Part of a small language model's weights: vocabulary 559.
Each number is 128 + 32 x the weight over its row's rms, rounded and kept within 0 to 255. Layers, rows and columns count from 0. Numbers have three digits each. The size before them is the row's rms in percent of the matrix's.

# gate: layer 10 MLP gate, 704x256, rms 0.236, rows 268-387, columns 0-31
# up: layer 10 MLP up, 704x256, rms 0.236, rows 268-387, columns 0-31
# down: layer 10 MLP down (transposed), 704x256, rms 0.157, rows 268-387, columns 0-31
gate268 101:182081178067158124162172110092209113199151104172153097092088121108041042123146123115167092133130
up268 100:116128116094195189153112166170159171144177111154104161088154135134118175183128131097123116111142
down268 103:182149099066123167078156187087164130178138133095083086159076115144185171102150097117178123099074
gate269 101:160145081157093165104126167120141124141103130106130156164122112120145095071129138168162096093168
up269 098:131068056192136130139153185154099158161101129108133135101137140069123131131147134156166144115148
down269 100:100115175166146126106175084108122107118107135141107122105118155115154131104082125142151109111059
gate270 098:146125088091142099109175135088147130073152111152112109194134159130123144120160112109119116127119
up270 097:078176110159185105058134105165118093148093133126116088154180139148144135130123089113176101090101
down270 094:175118120108115149088189128031090120113172136178182184112157130118156149171117093147064146124146
gate271 104:063098121092107113122107131192114160172141119123119148080139138125140092107110146180099144104156
up271 100:101142088104185118121192150116101133130160092178144077123109071156174101136160083096140105131178
down271 106:119203134160109200209170108140139172141127091157127133088138126145137153120115101119112159166185
gate272 101:132109103046194168148071116158113091079099107160160120126203111166107166134147130074094113146079
up272 096:144067076155135114192099075110116163150140109106107083112195073162135149148165123180114174139166
down272 100:147137138141115118203116091121103094164136141116082145112118152097156172135143121130078138104162
gate273 096:132092187148093163121111079148087105129076099164142117106081107090057107112123129172102106115129
up273 095:098125113106113084127171187042140095118131132122133158068090190125166185139127136099096141119112
down273 098:167146169150112175155150124088183064127164133164157137120108103188159129174141163195167176099148
gate274 098:149119071121112155134138139163150134144136121173130082092114133072123157142083137094149067090119
up274 098:117111143140158055115070119084151142124093147155112066157092138141118184132112117157231101119107
down274 100:120168114140100114102164114122134147175120148094127138089151126165136089094091106111108156159156
gate275 099:154144168167174098141102106109161120098115174116145120131142151171100110133121100107125100184119
up275 104:125123123126143078094164140132132127125142140124151125078111132108168064141107106178142180137199
down275 101:114095156144110097177069119167130124099144146143178148120127156107122170116105140180139135135156
gate276 099:110146111084176136136167161138148229132073114100129088143135117179152145137135104124130120135134
up276 099:174126088137133117107172165128109112142128129146099170105112185137135090122124100107106162080109
down276 098:163124117118114120100145118169131103185166120084144144226114168187127120148070097083099088183157
gate277 089:099170092161123079126121101156135096083151134142149158121115163082173098191112042131133111083130
up277 093:093165149093124101142130130106101133121119142144139164152073100074132054110137068126096099154149
down277 096:103164105097140106097127151058134114138155123111118151150151118125139138179094044153139097136151
gate278 100:137160114124184121098130112140141145142158181081130138060133137133123151184136117185144053165132
up278 100:110098139184096152170145183145093123077141136157092114109101160168183109154153119098135131082120
down278 099:127151078107135175236116052122106166123155141175154108129151138116144108119066118161129160108100
gate279 106:103129096092153072092182147072085134125149126112131211192050146090177123093156110103102134133106
up279 100:178140165092134159117099151087111037088182093145101100092168135132140088137129115072128108102164
down279 099:093079115143177184130126073082167145110165135136157091063159133158097119152177194096143150065091
gate280 103:140110134085085100156111098090140079164087068120164127139059156127153103091135118120108140137118
up280 107:203126115107107110178075149128147125122145111147115118126111101154134064195171084100151126130135
down280 105:134108096096094099058096127109147153177070125100111121154114139135123171115132114132103184166159
gate281 100:081094070151085137131149141149130131073057110113092118092145152134012075108123171123132111138122
up281 099:129127108118163087134129119113139096127118123123199095120089133134153142170128073125133164135103
down281 098:079128117090117157148112133125094121148117131148132122121162136159112183076137135138140192105133
gate282 105:063100136133122147141142178093106108106104095086130119148080137111144122116153115134167166098145
up282 097:155116126139105114143131140131203138117162189194066150166153148121028130197093103132136155147095
down282 102:117148161152138145238162107070124131153103117099096159080116108124137165117131153162097126057062
gate283 107:129090147087149101141061159156099115156147082066128068125137121091078159116138123158134177138140
up283 101:125168087050103105125095162099153121125089095070109105103077164133122094128137128122176138130086
down283 098:151158171097145119099143145131164149098110145177126072087098160095174145123161153138166087159097
gate284 100:140104116126105142179150176081142138085143076129131167131096171141130084089131142144095133152142
up284 097:141144114099195158163109055121108137099123112062091214180096072141116126153103100081159149117163
down284 100:150175092111111085147138104119109177150164173128177161110180099131123171066146095123113149117102
gate285 099:093156142182108095179094181121146088172111115112128184153101138109073094102102090110129133113121
up285 099:167166126115060160162135101140143124116108160168115121121166138135078106135093112135147161158105
down285 101:153147109115125178214150106134137173124160152132137107102146084152151122096135144134157193104145
gate286 098:078116124149129132111130117085124154136139135102136124114094161143155126058077103078161080107133
up286 099:100129092092064113116163055113131133104117077155152100141133115133163137219163161079139122128116
down286 099:092093083105142204216132114159153182124120157154115164096140142165188129104171091129090100112155
gate287 103:102121085143103059154152118091124068125156038135165120153116143150110117102098105118147133119120
up287 099:097181138135127105143132113159145123145081154050080134096088124163143226138117166168154118144130
down287 102:119149148138169158094138097158160124092104145122138150128209140092163069182062079110065131116141
gate288 097:081082150117164133147128134176126143118134117146116109139150137109153148125102168165144119134108
up288 099:171106150029143188104116114099142108139107112141150116096154127112185123149119131071108037164165
down288 098:062191127160131119149084089093145096138121128119117128127109089100134115125094112128137126134121
gate289 106:158115102144147152150101148108148165128159051081095095071104156087149166111159157122085077166128
up289 107:151155115134112091108177123172068148117083215112131126148171118079136141124147140101101174085138
down289 106:147135118077102141181124095126130139045120110143141132101090148114177094091107135056087162170135
gate290 100:185087136067143102103152047139113147130148169088092164173120099118066123132124073117089137157123
up290 103:091162153197098130126122140078144126134155123161134120114058160172143109126125204108194078121150
down290 103:117105182108134187119184112108126144124173183109168086163147162066100067122116160154160157099123
gate291 100:153124147126098110096109091122140042155049109106158165156085156148085118074121108188113118112136
up291 102:152100141143101114149111128144135097106163197130175137111104165080132111097144129121086188090034
down291 097:134132164121143136136083113152151138115117135137140111131098133117083109107044093120129200100169
gate292 101:112135129131181141167102116130113094209160149170148107096085154156099140111111100147117120157102
up292 101:088075126113082059123126129139114136103150197141143066203170069125099190141162099088145103113158
down292 103:139083103099100081202142078125133204082098122105141179133139141142130073143147068183115133122153
gate293 101:128110148117136102134120203068135123124127121032156133134166083123063059117139103173147133141192
up293 102:148118160113158131128098159171151086051084151087112074092161093193076061093094106051190082141187
down293 099:180143142190162121073102165106103137071090145067104102168169079208150114119137152091155129130088
gate294 102:146124119051161109126133188108095103139137099132151132104128165082071162127144086113112079132108
up294 103:168110098126161107112155062154156162129145190068135103159183063082175131122167163138141089134098
down294 098:093111144119147137223161077115157168169184128081204146089156172196097173138164132117109125153135
gate295 098:142133145106132136155144189122154099082187162146135124117131155151095127134099171109156124147141
up295 096:204142189114057099149167135179179128173076056152141165190145140086130206087117187139126128102140
down295 098:106142152178125153134151135146175125130076119157172109147120147121135150126193111142093097141119
gate296 103:124148134169131128121191183119152094175172138086150138091094134101121116079161168180124169188160
up296 104:150115106084096143097126108143082113095154164088089182149163182129157110203151155138142129155146
down296 104:177139146120095126127152138162183148132149089090090170138147117130134087107146119161129095123123
gate297 105:163143084207131145143110099144088153102136126134237107125086157149124097137136145167112131079168
up297 102:149076166127104079086108126118118108165108132125168154125061141125077076106111136100114182139094
down297 102:077151194137056137106163194130130127143181066103155136157110181095184159109126151122112162160139
gate298 105:198194160141107174122184116132158118132139140155189151083091101159127144134174146123170167118120
up298 099:134147088142087051183102107145122113127114185171107109149123102180161085069138119112090147080124
down298 103:179140088127089111110140152115149137119128137133126137142144151082124156177145187164176096119107
gate299 095:104147146160180143125127125150116124175132136097156127119129088057102163113100175179126112062152
up299 103:140139142138170140104119151131151083127192191085138133102106175084133163094073116126145144150102
down299 101:154181191139129094028159093136095129135111112152035026093157151092096129125175128137133103138106
gate300 100:176097119157106116072129113132116193157090143137085159160159175126169122085092058136142140056095
up300 096:116105145147149083120096087123107202113133148117110143173096168126191121116140143118175111086077
down300 094:155126149141164110000155149090118080165100178112157114107128134136099161150072036077071084105089
gate301 106:182126109045160113131135088100147110122160102097125130121045170174140182108134160131105119147118
up301 102:136070109162117126119139133125119126154074168096184079180158101122182146129097110103117152108123
down301 106:129157090099146072160156120098139125126146113054124186141084160117151108087070172191161139121101
gate302 097:103150128096091104141114149065129129100106104123116119147069117136099111122094125146146225175126
up302 101:140140092176130164141138143123157102123100107127137142099095150134129124181126119113068099086193
down302 101:160126094177111126084139123055047140105128118151085132082105154097084130123121119089173140166125
gate303 095:145146079153126129119178151081150109077134099147139090067166124119132106092124156122132137109111
up303 098:124094160131125098161095111098127172104079102099148128159165121090154121135132166125114166145071
down303 095:120131139138146100180081124188144170069129153097112110140126089083163109101154102081108194091094
gate304 101:088142210147126097161143116119159048158116153149161111066082143158131097102093108161124110127153
up304 103:134114112148100096147129099106114133085127137079108157095084143122109086162152128186091109139100
down304 103:115075135137106165230157120151150112125082145094177126132095120169126199099127146144172153083080
gate305 096:140133097096161105159169116131161147158134164169116146123139097169090119111140132147151109138119
up305 099:117143097134133139212115132076151129140093118135127151166128066101095130136141140051109113083178
down305 101:108169051099101097225148160102157142113076117155140122173160127147158097088164143123073165130098
gate306 101:140150091100123144120087171140135127107120134157088046155157216158099137169137106145106179127159
up306 103:144150162183117130122124168170144074114140088130081112137161092101121078152152082116139155105134
down306 103:160117175148136106205125144089149114113219070142149117169135123112177072137156161106143096132095
gate307 100:130100137120193163099090170150075168167128103164123110091106131124153129083087120147159067111154
up307 099:186170140112162106162166158128139057060125199131124097139138139177101147109157159104132101105098
down307 099:089110070115128097088150131171147135134168145145125161137140111058147107091102116121086137094117
gate308 100:123179083139124119146142122130176105086101134124109119093114115122135149200132075187091094150152
up308 100:175132112084143100111102124162180106134162209052105131158138137202093133119106146098081153091126
down308 104:104049134159122172168106091141111153098154129146111152121089150062132141184144212197179135119186
gate309 095:198075164167153126161072100106128117131040132140106107133113131128113090121166100157165100161198
up309 101:081154143113124172076166155156163133129149084132154128146163103160116149130029130064086162118125
down309 099:102174134141098185123167134132134163106110141120148136136147155136144150104096123115116114138166
gate310 105:151118086172140048146089088115138120137098143144174088131140180101112119103124073172133114124115
up310 102:137186134131147161131109156132139181168224123049113096093086121166141135147084110105122107133166
down310 105:108137144132074172010126114074130184143149104145124136128107104122101128142188115118081167134129
gate311 100:167141074127127053150113198098139080159130145095187108083147201050105192146122069092151130118131
up311 093:159118103130153113149066102075116127127124085099052118112109140061134169092198112081097145120128
down311 096:145107165119136153103108201145223109117112104188123096098084150118106078105125117172110113107143
gate312 099:078064113066104124149146183147149092155068159141098124065145223169094190090154097162113152147156
up312 101:167117121163150106126121117155126108084088069110137126151124090136157079120103120154108109151178
down312 100:103091083126197153160077140195164057220167132111130039120165158116096102090146116128083100142169
gate313 105:144064090157178130105114226187123105147152114113111085134144163167094140130083125083130153122113
up313 104:136112086235079141148148166161115138156131119064152116093077147139094091157102113082185127152107
down313 103:171142114113192114028145145145112146123138126176109116095133149136120083122103101116126160145112
gate314 095:119094093150156108108163094115165150168144116144155190109139124144127155163142099071160119080147
up314 090:138117129171126124181137181157084068105116137144092111196140133104137103137149163133096146150123
down314 092:148131130148161085132141150130100122131120146097103110184117187131126074106131144120127119165094
gate315 087:166115077146138088132085142105118122096161125114106154186099140083196066093143067123180142111135
up315 089:107186184127117152085130150161179120164096178131083111107098133159087175170130168117071130151129
down315 091:102146114190135045209177145120110130193095157133136118061128134121132130123148155145086125149079
gate316 100:162116118101136147163114102143120070110136124137150062191122162169102151114096187139128069075132
up316 097:151142131109146126129115143118170161132127091146092159099105111123163080074122126099128098040126
down316 097:158169141155136128120109124162130163120104082163054112209157108120154116132117133212165130089114
gate317 106:124105165140088176183155159138125111084130153174166128208151191103135089080095130153124105160070
up317 105:174112115130169128061153077104114144182106148165114138168079125139146113140070061112146090134138
down317 103:140131117125146089065083101142112117132156119138221137107122090115108163161137148108111196130169
gate318 105:138150121195118156160126103136152095091146102151109133058118165096243176076083148073145103078171
up318 103:129117204104153125161108119181090136193132151150112099167183114156139114168125146081156124097139
down318 100:156103062185161141068110173119074151159129107092155178155080114169149143124109196118067128137142
gate319 103:113155124155133107055136113046148094187178172101143129097175178100093137136135092133196166187108
up319 105:176079144183123147157139142166152160120141109155136173117099082147098090117172134129061107145109
down319 103:178092142133149088160126117110161094129102132144157104170100091189117104108125120148149199158136
gate320 100:125156078110148121122124097104084108142148192097171032078142190133140104107049101203102124090137
up320 105:095150111103157130136151174142146121186088160091124133124189131125112070134123116169092150117077
down320 104:094116099087122136143106189120117107109143159121089142114092101121137122108098119126144164150080
gate321 101:125141047131194141131125119175149106136132129152124205120065111079108092150135097077132186103100
up321 104:084100174130161128140133147128138135109101109142140182101119115108145174124123090133136133116179
down321 097:144159115164115071078092161131126133179153120090132168139102161151182119123104119139101118135148
gate322 100:112113102089128117121153077138138169148145071099087078093103149153105096114110119147119096113176
up322 106:131117128082091115065161105134112164104113102085145145047141069137142082088117141123151070072118
down322 105:134143128182176109079130107104113164065142071120135142094101103117147140065145133147135182126125
gate323 101:160137198189124137088061143165145101122095171148114100096129118131144171109095088104117105115095
up323 097:142137105097150110170175135160126131086161116097080176098169107105131110137219182154153149141152
down323 098:126137126135131074008112117109193104128104144197141160071166129121138162133141122120103142157136
gate324 101:155175123155170084141134162155173014114114098148197113096109128109115113098147107138073129074119
up324 102:167135115112069126166101092168132141073157115129114121094157162097097157089092164079150103131135
down324 101:045123132122119160146097238139117146157117165111158143153154123087095115142095067111119135121128
gate325 096:102114136129134119127172144122115164217136171172033172083077166092155122120129127151102165116094
up325 093:084092152118178163142104138131120141195131169158170079103118103123071138088162132166195154089112
down325 097:096080139114131113088128112098133133112150150087129169129093151079127169133178115098153133145093
gate326 099:055164193054110144129106132104141135144165121130134155107216127145146121099170114124101078158093
up326 105:159122172131154119129096132108091119128138176117146064103124083064188119131129076166096142199103
down326 102:115102172138101115111145093086127116117102157096125097106116108146140113166146097138144142143147
gate327 100:123107118076131124164131125152084068134156131093115062056105160120132189095095148161117127147123
up327 106:134140152110123086081151117160151107096117103101074122146178142121091136144184117113109130105135
down327 102:148125096130122145197188109153121188164113112124168119126163179090076114117145139097134100154155
gate328 095:127184080074122117123116114146142116163161164101128141103114137205091139179095133151096064117155
up328 107:136103113161163144199211128081082094153102097137106119059158105085088152126122112151135156112093
down328 100:140087080143157058193164098153174176100105197074125172169117186123105175121150141106121124126155
gate329 101:097144138099115146117092140149134122143200082139100157142146168148133091140114107094136081110111
up329 102:133154176067131147109122134083091170115062131178110075193125156117173096113091138105118107156137
down329 102:177103110113146119165047139132140153106143133091140111087168107150120128144158096172146096135149
gate330 095:110164074170159135107174094093106161146157150126169149065121145136108175090140114107079133149068
up330 101:147153125113133125119130128136115099080117132116082045134129093093093147152078160147116083085121
down330 094:134138043111108102182170074106118141104151136117108124160127129089125131161099117066108140145114
gate331 102:157129149116131104115104121175135083138191133143096096049154195150130109079146138091196148107120
up331 100:154150100152144084130149107125155194188162147088105132144125093116141135113163125161123148121182
down331 101:115139153160074140042136154101055155119117131084139114170128173078095152140089151149118155101109
gate332 101:180166141182163096161156111139183076129086163017168115108138117161079141091094148132140080092110
up332 104:094133104162163135066120125115167125151099155116172133094083144154128103097107154157142103102151
down332 103:091122107142180166094141171167122166156119092158124188152071086152152122082140106146110168121080
gate333 087:119147154120137136112124132166071075155130118080145101139123129084121090101108089157109104104155
up333 090:154117183122111180137124147173090134137133126084134109153140121126110157121084143134098111077103
down333 098:188125208145097123025128165138126121102112117098147133137141091181157090117105147122138155069116
gate334 099:135126105104168170106173152142078124179152053091134158149097204099118127112126122121190123055145
up334 107:178099105131100103081160126194133151099130168117121083122064101190111095115111133139151126169128
down334 106:142094154135152155071102186141155107089076152164097105081106143156091139141072141107131167166105
gate335 099:139160104135195165203167153178139150135120144111159134173126111136182126109115158173163167084147
up335 103:065142141141126171148113144107174106131129101080104152127107124167120053096141087081105117141101
down335 102:084081108157143155080070076110091123148121135143145157133129104138132119116186121129099126102105
gate336 107:105060181173114137157179121105154063123185183095168156080090170136092136116149111094155123102165
up336 103:088155131153113115120113103120134137191174113080104144122118107162081120118126105111131153159148
down336 106:132114141137091161058164098104131169143125086085066108119151089135086125115135131138104117098115
gate337 101:105072185089105126127180120168103089113127119135136117061138150117110157055094153102083095096176
up337 102:137156177167143114095080152107141099175200110124105104096146131149095138096164142073159123125128
down337 101:145125137180153115083063084185143158165160127132157158067120097121156110133131167129132117191134
gate338 100:116111099151113143143132117088118156151156128076115124121128167138132098150103149101159128108173
up338 101:147131121145124179124141164091115072097067112176159139163102065165136131123189139119159101080085
down338 094:146118130168184155122161113128148120174036084191165140119148059111139120107157111121160109159177
gate339 109:130095115143168089117156163123117150133124091093124120147145152182139168118168154149067134157153
up339 107:116128087137164135126159130176115120142179081153145114130153149096122107111148151096101130120066
down339 109:182131163170117124184173146176169125123106138135121141103166130099098142124160108105138154143109
gate340 100:104139092121150144124141137133110107154131121116125005084083121083177063188167150107127124102112
up340 101:108130094094134142099138155133092133123117086117121162184123105201136147102124091137114087134118
down340 102:140172131134142145248140091135129113104113129157089133111147176129172137116084149141068087137130
gate341 100:160171115124058079154110132158189115130118147110104103067139148127113072088155159117178103066141
up341 100:114147141108192085142106174120109131113156072111156162149110063140136114154093127137154173126103
down341 101:144128168123161145121154102159179136103152129123117112136184115108135160126094107200191113037105
gate342 100:162145123077165094113088113035177144130134073136112076139073115169117094138112101183104103138136
up342 100:081104091113210112083098117122136097136135099109121110125134117157103124191126069178128092032128
down342 101:149112102071119129139126138150138160148125126127088167120120076124125106078117089174084137089090
gate343 106:188134048133125077142095173197140148113147175109096092139155178123100031079133075080177070153148
up343 104:120036090114146131108117148084105174103137096129098092109066105183164074104163134181090057142101
down343 106:155138108096151190060187092058137063161109135116133076104140108138135139068101142145157089063153
gate344 097:133084117140120122170185137148089119167106113067126077105149182111143169136108164124142148120123
up344 100:101056189109087135091112154082151129121095151182191114116137119127064126148144138112162055104103
down344 104:100094100155076111140090102128099176111081155117097088175144152141143147129160139109130106110130
gate345 097:098102142144156127155114225127148131097131104167180115160111169129115091113155126176108143136125
up345 098:129136106144156177124196038116116164145110094104061185100138096148131161123130110077162094110147
down345 100:131117112083164158110145130129131157146106113158096115111094099069148151111169093125100083178153
gate346 103:127135067137085160085133110085183105154128128120165128139100177147131144159174134086125090119159
up346 100:114136096148126107141102127089085138157112145171135136106137109078121169114142119129113150123124
down346 102:109116156143139142121159160145132145162139038153182144129091148114088109158111150179138076173086
gate347 106:152092176122127138097105136126195073121146148123132110102124158150134087131139119172089131097051
up347 105:092096164163150111095107097142125148139072172136127107178119116094155112141142079083095177119069
down347 098:166077169065069178111128059182166099148094130121145144138138145109136126035117104090068079181066
gate348 091:122112146221113066127159146173093120128121162124139095103109129149169118133146088133177126137117
up348 095:205150167140171125143127161184116109091100145133153167100164110156121113149152106079137125135102
down348 101:166154138104129152049176193168161125149119139148145197148151070148107148125187109068142200150114
gate349 100:132133082093178108134082127050108074134157166179038100126131155093052092103144117127130134124091
up349 094:123178080163137115199138104061117102139139134143127145158144087148190122163125170096095128093076
down349 095:148147069141141082159182078145097117128135060165135185116111090120159099130098070131155170143139
gate350 092:139088116089132160118097124128121154104071183082178183022145088124106162065089118124130030061155
up350 093:160088170047130116112119143105142119125132070102209106117113114143123137118074151169149106116112
down350 097:119108131066095121064120146144129156144139108095148156058181084177110168032098152065118105123066
gate351 113:117115104168175166176110124162136141103084128173101170154110103116144177134106123140087167113167
up351 113:158172150113100091122105126142090128148135208097149121136126090166086115159125145129159099099039
down351 101:152142136138173143255169167120139181070099157114111147143149129180098136112170112108119168131094
gate352 095:098141102089111156123052103120128075082102145178023131153097132173091177081063110132101126155170
up352 096:156154178080163110173137144127101211174168143164118145111122101133117139119175104146143100097114
down352 094:127155141181067087207145143072103172113101120183148075134111175176131152079163144086146133117146
gate353 102:093125094099128186113126103092096182107109165120131078172144156170106117095120143058116148139096
up353 095:137166132147121183069077086091059094148107189167179159150101162119127094096176049123114169133109
down353 103:107136066099126117164150085141114100179096137179185167102153107160103142140161182179184075119133
gate354 100:110118142112186091167165114122132105053134110102111124138123158165157172122165153102117136181123
up354 105:099057148190099154129111158141200131137149097084073145130102100115104141143112116211136129170112
down354 104:119188142146150131153112063080163063083114145141069194093117113103186069139152122126165128141136
gate355 096:124142123130149154166084171098184097155120147138163128073143085147108112126148120139147133089156
up355 099:103072124091077121104097084203116114102133134086141135117088145075161164128052197096117145084074
down355 094:078150111106142133135127106126145161112153069199103117174139130110099120101077123179146100161144
gate356 093:178107118121089094131091188103096083110113072134113134073103128127138157136111124152072135154156
up356 096:070126130129108126072088133095144176119134139053145144148132169107185123116116100116129167173140
down356 094:159105108099108156105081129082155116128105116113127120149178115106174089088071147174146180167156
gate357 105:176071200148144116171079089077129157090024194160100104138080209142177139162126139046159170142090
up357 104:137094158138126153069166117114165112140055103141156042100082117083140123119134100110116100096203
down357 100:170083126142149105049138106111163156118097154163114131131185136123135128100155108070118129159103
gate358 101:201118110101094127123061100079117109083105165137145114137128179106129158122137125116148108078120
up358 103:115161152147104172157104119082139133124136134116158130106123134122057143159141071184142143096100
down358 103:137107164107197212101126093116192151163135094061140118179113151090088122142142097137161159139121
gate359 103:096134155166060073178102202092102137111121130139148168145116165058105154145151108188143101154101
up359 100:099149135100159124118089103117137103116127179147121105146144100164157206113124136134152160070090
down359 100:099047143189120092134091123108093140079120098142162082181079128112102127170081126093110068153154
gate360 103:087081112112124137077107120134109183109136155157170082103155134121150162106066098136143112162186
up360 104:140149155176188159165129127166139082146152130142125162138169096109120134137138151164182148118112
down360 102:161118132104121133255128154150050123133108154118105144086141142144123119132127068090179135165080
gate361 104:125169111171131104115123087119074144163119116120127136138112110047146150155176158198183115085167
up361 102:153144086168192171082159078159075171147128034135165124125167186126132132145161116147073156139173
down361 099:160026155121119101153089137122163151117118115167145157126127102143135150141067111186091125092056
gate362 099:160139128023128143108135114168116142121111131128179144107145194148159180108173149101095151154161
up362 098:177097087195142127136150135083122175127141144187115105093108087130084123117075173113136150122138
down362 096:116125096151127090119144131109131083132122119127128096130173104177105190097112162211124171100183
gate363 105:123107093088102141122092121138151112191092137150185118113132136107149079174139121082095177143132
up363 096:127120100125148148074076118146128178120120162128089123147078114123105146091121085120162148177137
down363 099:094121118111101113172141134070145182166128116085128130177152119197112118093159136123100073106095
gate364 105:122129170140160173110157068124104148163161106124138222166111108173155123056183117130140092125124
up364 098:131131079112078127145115139168117142116137098137058117158150114081179207144127143101127070161126
down364 102:122100109126104135116141169080138126141153135072119177118092157132090105111130106162135124131089
gate365 095:155148162121132094071168161127153087208107130103112155156144130191108140123070090135084106124146
up365 105:094094151161107136125194129080149163093169166159167125149126122082165141150127147169134172182151
down365 101:092156079076100112176089121087129141127106166159131183084088117154144120109089119155108067131169
gate366 099:167132142108123159151197173097171127157133146108147154147096107113138112100156169176129060160163
up366 099:080093118112096105133116136120150184125156101134098129080082158098156109173134117108038145149103
down366 101:145161108106125087206171125081155154109086157099126169147137114153103102120086129094068107123166
gate367 096:182181091146113111130130182108166086115180153106200104104126148148159129191094140069182077119136
up367 099:124097158145109129151159040144078131167103119117061145185126146157114118095157162114097230126164
down367 095:105122147084070147181152142116154101174139154107127132158138148172051137148055126142104139122157
gate368 090:130147071074093124053108149163160124133137143076089070124163089092158111127107078137144124136104
up368 102:093149119169146134147159094123175143140123165151159229101133164153101121070148114153094132124164
down368 099:160162098147152122255131147148146125208093135110148162071079105170093122103155131122079128148153
gate369 099:128137104096194107121099157163224085132135146123168131069084170134127070163084142132116123135145
up369 100:140197094183195118165112167148174140110126166106148125181140105112045116096180122077130123165119
down369 103:145142183127116120059135117131133080107099145095129097144070128169183176102164136146146114146167
gate370 099:158143092123146165097107158130181116094080135108127151102053159178159152113122120127183145140140
up370 097:086209126150127152104184167067183107179120170116136112137139133099136150154162170094104107125161
down370 100:123133159126108152182176121113116147143132149122112129121136120124074143131147078156091103146143
gate371 099:086136124168125099129126167206150130144154078145099124114076168116126091095149146103121152106085
up371 099:125107118087083106155127109131072144161126156090121136152201127138054180122080108137079076141150
down371 097:057128097123091113112160141142097125126189147156145114102124169118139087117105143139080096158124
gate372 099:160067093143167154115109124189087105100191096103155150069089172136095078153147164142154142178114
up372 098:111119141165149131144109145152101139065154150157113138140119153137131158175144096133194127112079
down372 101:116079097071095168057108142146131067170090042099147084150158127124129106113158152080091120100113
gate373 103:116148128135125079163180121088110142125140142119172211124116125184063080114141154158167155120154
up373 104:131109165170074129140144096103118132120115090107164167113094110137137051065132111127134149149154
down373 102:151139104075139138123175159116106103176199091135137126121125163180141106194076111175171144125129
gate374 097:106098122075136131088110138170115114098076152151168127134107135104133166070141151141134134093152
up374 100:134132146189135109143096111073156091118136094148054103183065164119154124140131112124140135179116
down374 088:146153158150146127255087139139192102080125122124130121123080159124124132141163113107062135196140
gate375 099:146183112135134143119176113057111134148089051082117102121113170173152093135107120101033120167073
up375 098:150080150036077137124109096165083124138156134119136117147115130110136099104166139122119127107113
down375 099:093134128106085102133149163050128084192091094187099133072088158120169164111131083143097151149099
gate376 098:101148077103142160130176110112147079099170132139136086085066140151152113165140122115145095091186
up376 102:104117094161141119100152146072115104144105159164175127151134097159120146140163151166123150120128
down376 100:143139109141143096108187137182155111099234064133125176169168227105102153151117129129077120115145
gate377 100:100096145122110125141107133091178168110073113074129160128077149120204102132089182094141101078167
up377 098:084107143129088096113145122144067162191190191115078099159142117151132105121156067100178144176127
down377 101:149141147076151147211095163184093157147178135158127129097104142172044145180123114195150172126107
gate378 096:099141178115254127089129149123115167085142148122121121100132093094064061181165096131181110152103
up378 098:134139148196109106154139161128211081131183150110143098105153086135161149060081184099123142072092
down378 102:125140151135191112167141074142110118109114099088174165117116155163053146062126077112072121193130
gate379 106:147122145159113186130093158125151118085136101124117140189090148155146121143169090114090133124152
up379 103:183158113168143096133154149175165153157126162095137144133161090118070145192175091121137179121153
down379 104:076166147133126150134115129037135166143164211152110178162117161109192120124090184101140114087157
gate380 089:115120142190134086137114130200130163116180179142125135112125150123126117130115073085149115132125
up380 090:129126151081123150153115110049117072149104108161076112132061113160145133092126157202112131146106
down380 089:101090118180150128151099078139123082155083161183155081163080070098131058123133160163151117128159
gate381 105:085080144151177050094128084102159125115189089159136151104100186116110093121151087131142130133107
up381 098:072122093147160113136130109109142136103109108112106103107115109099153112172117116103070107099098
down381 097:063098119188135136108051133163121094064127140056065150082111071105156117196188112155145140134146
gate382 097:146122083100169101138141175160106175176116130188177137155093130141127137121079090189105092132154
up382 096:154122060159137187088085103093148046186095138132135135121137123146110120176069077111142083091094
down382 096:117157129150146156147173158119127138101155170134135166226145128078168096125132145118096096160097
gate383 099:102138122098131083133205175127063064169112136104201174123134197110168063081118126143169127123154
up383 099:151158126222104161166125135177157130118140113132100117125168119100058156138112167133136111136116
down383 098:137119120162143183161150173093144164121124169113148160159161108077145135115087126147112114120194
gate384 097:173120142117175078217149128099186125087158162121103094102108123106123119147127087164167122108131
up384 100:217077094179122058155085168170189115098179134098180089116097125089087152103119120112092138077148
down384 101:170139115092127144150128068143164078085078108185139149144117111108162133170104094107091089101073
gate385 104:113131122128129124137160111118131136143152122105171101086099148041145147101191112164096098135145
up385 098:126192169120157081109123113094186132191181092125148138124054105134138154155106091148077110136095
down385 096:145142095081137170040098135160110152113133103164049153114091159157115126154165223137166052173070
gate386 102:148152127147110139079091118108138118053166158186116145102142228118202117159112069178112130190136
up386 104:072077109128051066162098183156134093097123119100137063166121127107151162143159098125169094144133
down386 105:096180089132141097153156225132083136131157093130127105137128068105190203143170129150138090103133
gate387 101:126165128090138104151171136116089162161112065149095086154105177072097134135166069205117128134148
up387 098:099088145145179108125145146084136072121110192146103205174097110119124074078109189106136148087119
down387 100:131083126152133127144161148082129117147118108146096175114110159132112146122177172162120166169149